Part of a small language model's weights: LayerNorm before each block.
Each number is 50 + 12 x the weight over its row's rms, rounded and kept within 0 to 99. Layers, rows and columns count from 0. The size before them is the row's rms in percent of the matrix's.

# layer 2 MLP down, 224x896, rms 0.108, rows 0-24, columns 56-111
100:58 50 72 51 49 45 49 38 56 74 37 37 56 55 63 34 46 47 49 53 64 52 29 38 37 36 22 20 39 50 49 41 66 58 49 56 80 62 44 44 27 43 58 64 41 54 59 66 44 34 61 41 55 35 32 71
101:45 65 43 51 37 56 59 32 19 39 48 66 47 67 66 50 26 49 56 63 45 37 49 54 55 56 48 33 36 75 45 56 28 13 63 38 54 37 26 73 55 67 39 55 37 54 51 52 60 52 65 52 32 34 51 25
103:43 34 60 54 39 68 57 59 47 27 59 33 61 56 42 32 42 48 48 44 78 63 54 37 41 40 43 75 41 66 53 39 44 47 59 57 71 40 63 43 63 69 54 37 49 81 54 54 17 39 46 38 81 36 24 59
100:53 48 48 56 42 61 32 66 46 55 59 48 44 79 45 33 61 47 54 31 54 60 37 36 40 32 43 59 54 68 39 48 36 42 41 39 52 40 36 64 58 45 43 57 50 55 55 43 58 53 57 49 50 36 60 38
097:55 50 35 53 43 54 62 55 31 32 57 55 39 41 38 38 73 51 68 35 41 56 55 44 57 57 62 52 83 57 52 14 47 39 53 51 70 38 31 48 67 57 64 63 58 67 60 49 49 63 47 62 55 48 41 58
096:65 59 39 53 38 49 62 59 41 45 61 73 57 60 34 56 39 36 31 55 36 60 51 50 55 47 49 31 25 42 20 50 49 63 47 45 40 28 53 61 48 43 61 55 43 44 57 54 47 44 47 51 52 53 72 36
097:44 48 47 40 53 45 63 50 32 49 33 58 12 31 52 46 67 42 40 57 62 70 45 58 44 46 58 61 37 60 46 50 24 51 40 58 58 54 48 46 84 38 57 63 33 41 40 59 44 54 56 48 48 55 58 49
094:25 47 46 49 32 73 38 43 45 66 41 53 43 63 67 75 24 53 49 60 53 22 54 41 28 44 36 55 72 63 52 54 74 39 69 47 51 38 49 63 55 74 49 60 44 45 46 51 56 71 21 56 67 54 53 38
105:53 59 40 46 41 31 34 47 52 46 51 57 51 40 47 40 51 56 53 47 60 61 60 41 79 68 69 36 62 49 71 40 48 45 58 51 42 63 76 46 19 46 35 47 61 76 41 46 48 62 65 62 78 53 46 56
110:62 40 57 58 66 35 40 72 79 55 43 46 59 51 43 47 59 27 60 37 16 56 46 41 47 66 45 56 51 49 45 52 32 69 28 52 67 57 54 55 43 58 69 71 63 70 34 66 42 42 60 59 56 42 67 33
099:54 54 53 60 29 51 36 46 38 55 52 43 73 53 51 67 54 52 52 60 54 62 75 49 61 67 44 51 73 51 63 35 40 34 49 36 48 61 49 38 61 43 67 47 48 38 49 47 37 56 34 42 49 33 67 53
101:60 48 41 34 42 48 27 47 43 44 66 55 35 52 51 70 42 56 28 47 34 49 40 61 38 66 50 67 60 45 40 46 48 79 45 65 34 47 30 47 39 52 46 39 61 59 49 43 74 47 36 54 54 57 19 52
096:46 54 72 51 52 38 27 31 42 73 57 47 70 56 45 76 66 62 63 59 39 33 58 59 70 51 71 64 62 45 45 72 59 63 46 53 64 39 65 56 41 73 44 48 65 38 69 39 56 47 47 48 47 60 45 27
098:40 58 54 60 48 54 30 46 79 60 66 61 37 51 44 41 49 55 49 37 41 35 43 52 41 46 56 63 16 40 34 39 49 57 30 70 38 54 42 54 59 55 54 50 49 57 65 24 36 55 32 63 50 56 39 58
100:37 64 39 44 85 55 50 53 53 49 51 77 43 54 52 65 40 58 43 50 39 42 12 42 71 55 35 56 47 54 53 43 56 33 59 31 57 41 38 37 36 53 53 60 58 63 30 38 27 38 40 41 71 65 40 69
098:65 48 44 50 63 61 61 35 55 52 55 48 51 58 71 30 36 52 67 46 60 31 54 18 37 49 68 49 45 32 50 49 59 29 48 46 36 58 44 46 64 44 74 39 32 44 51 50 60 50 63 37 61 52 63 42
098:29 61 64 63 41 31 35 32 49 29 67 45 69 53 47 42 67 46 69 47 49 60 70 81 35 42 57 53 30 65 47 59 39 45 53 44 50 51 64 51 36 43 43 31 34 62 46 43 61 64 45 49 58 47 49 66
100:43 69 40 48 46 71 58 61 68 44 45 50 33 53 47 55 32 53 57 33 45 59 70 59 66 55 42 63 37 50 37 72 44 67 67 55 40 75 39 44 62 43 64 53 39 61 44 42 54 50 67 52 48 26 49 39
102:42 58 36 48 53 49 51 58 55 44 53 52 50 41 79 50 33 58 57 40 60 49 37 66 54 51 42 34 37 65 50 45 60 60 30 71 47 55 52 32 52 46 59 46 49 39 45 28 44 50 41 52 16 74 52 38
102:28 45 44 39 28 41 35 58 57 62 62 49 45 54 59 88 50 40 41 65 67 57 52 58 61 57 53 44 43 42 49 56 65 41 41 48 57 40 38 24 44 60 49 53 45 45 46 38 52 64 23 55 41 52 51 58
102:57 59 76 60 57 56 36 39 46 66 60 53 35 58 58 33 66 37 54 45 50 56 49 51 55 28 51 43 51 48 57 51 54 67 63 50 36 40 55 57 17 62 39 56 54 56 65 53 49 54 43 40 23 52 37 43
099:55 30 56 39 44 45 58 39 40 34 46 31 40 49 46 78 43 63 39 43 52 35 32 36 34 47 45 44 27 46 40 47 61 36 51 61 45 73 48 67 49 50 55 33 41 51 48 50 64 40 51 48 48 63 40 67
098:72 59 67 67 50 56 55 59 53 32 48 57 64 32 35 57 38 49 29 57 56 29 61 39 54 52 43 62 38 56 62 56 60 49 67 61 69 54 54 41 41 45 53 75 60 40 42 45 31 55 48 40 61 31 80 58
102:57 67 44 37 47 34 46 56 61 56 64 49 54 65 49 70 60 53 44 44 45 51 55 33 59 62 40 57 64 41 53 64 33 48 35 61 44 58 36 49 69 39 36 58 69 32 45 47 62 34 60 69 62 43 44 40
103:56 48 41 44 45 51 43 52 43 47 59 25 48 63 45 45 43 52 41 39 45 62 43 37 56 61 46 42 50 32 40 45 29 42 64 48 66 43 33 58 25 44 63 57 35 59 42 56 59 30 50 66 53 53 42 51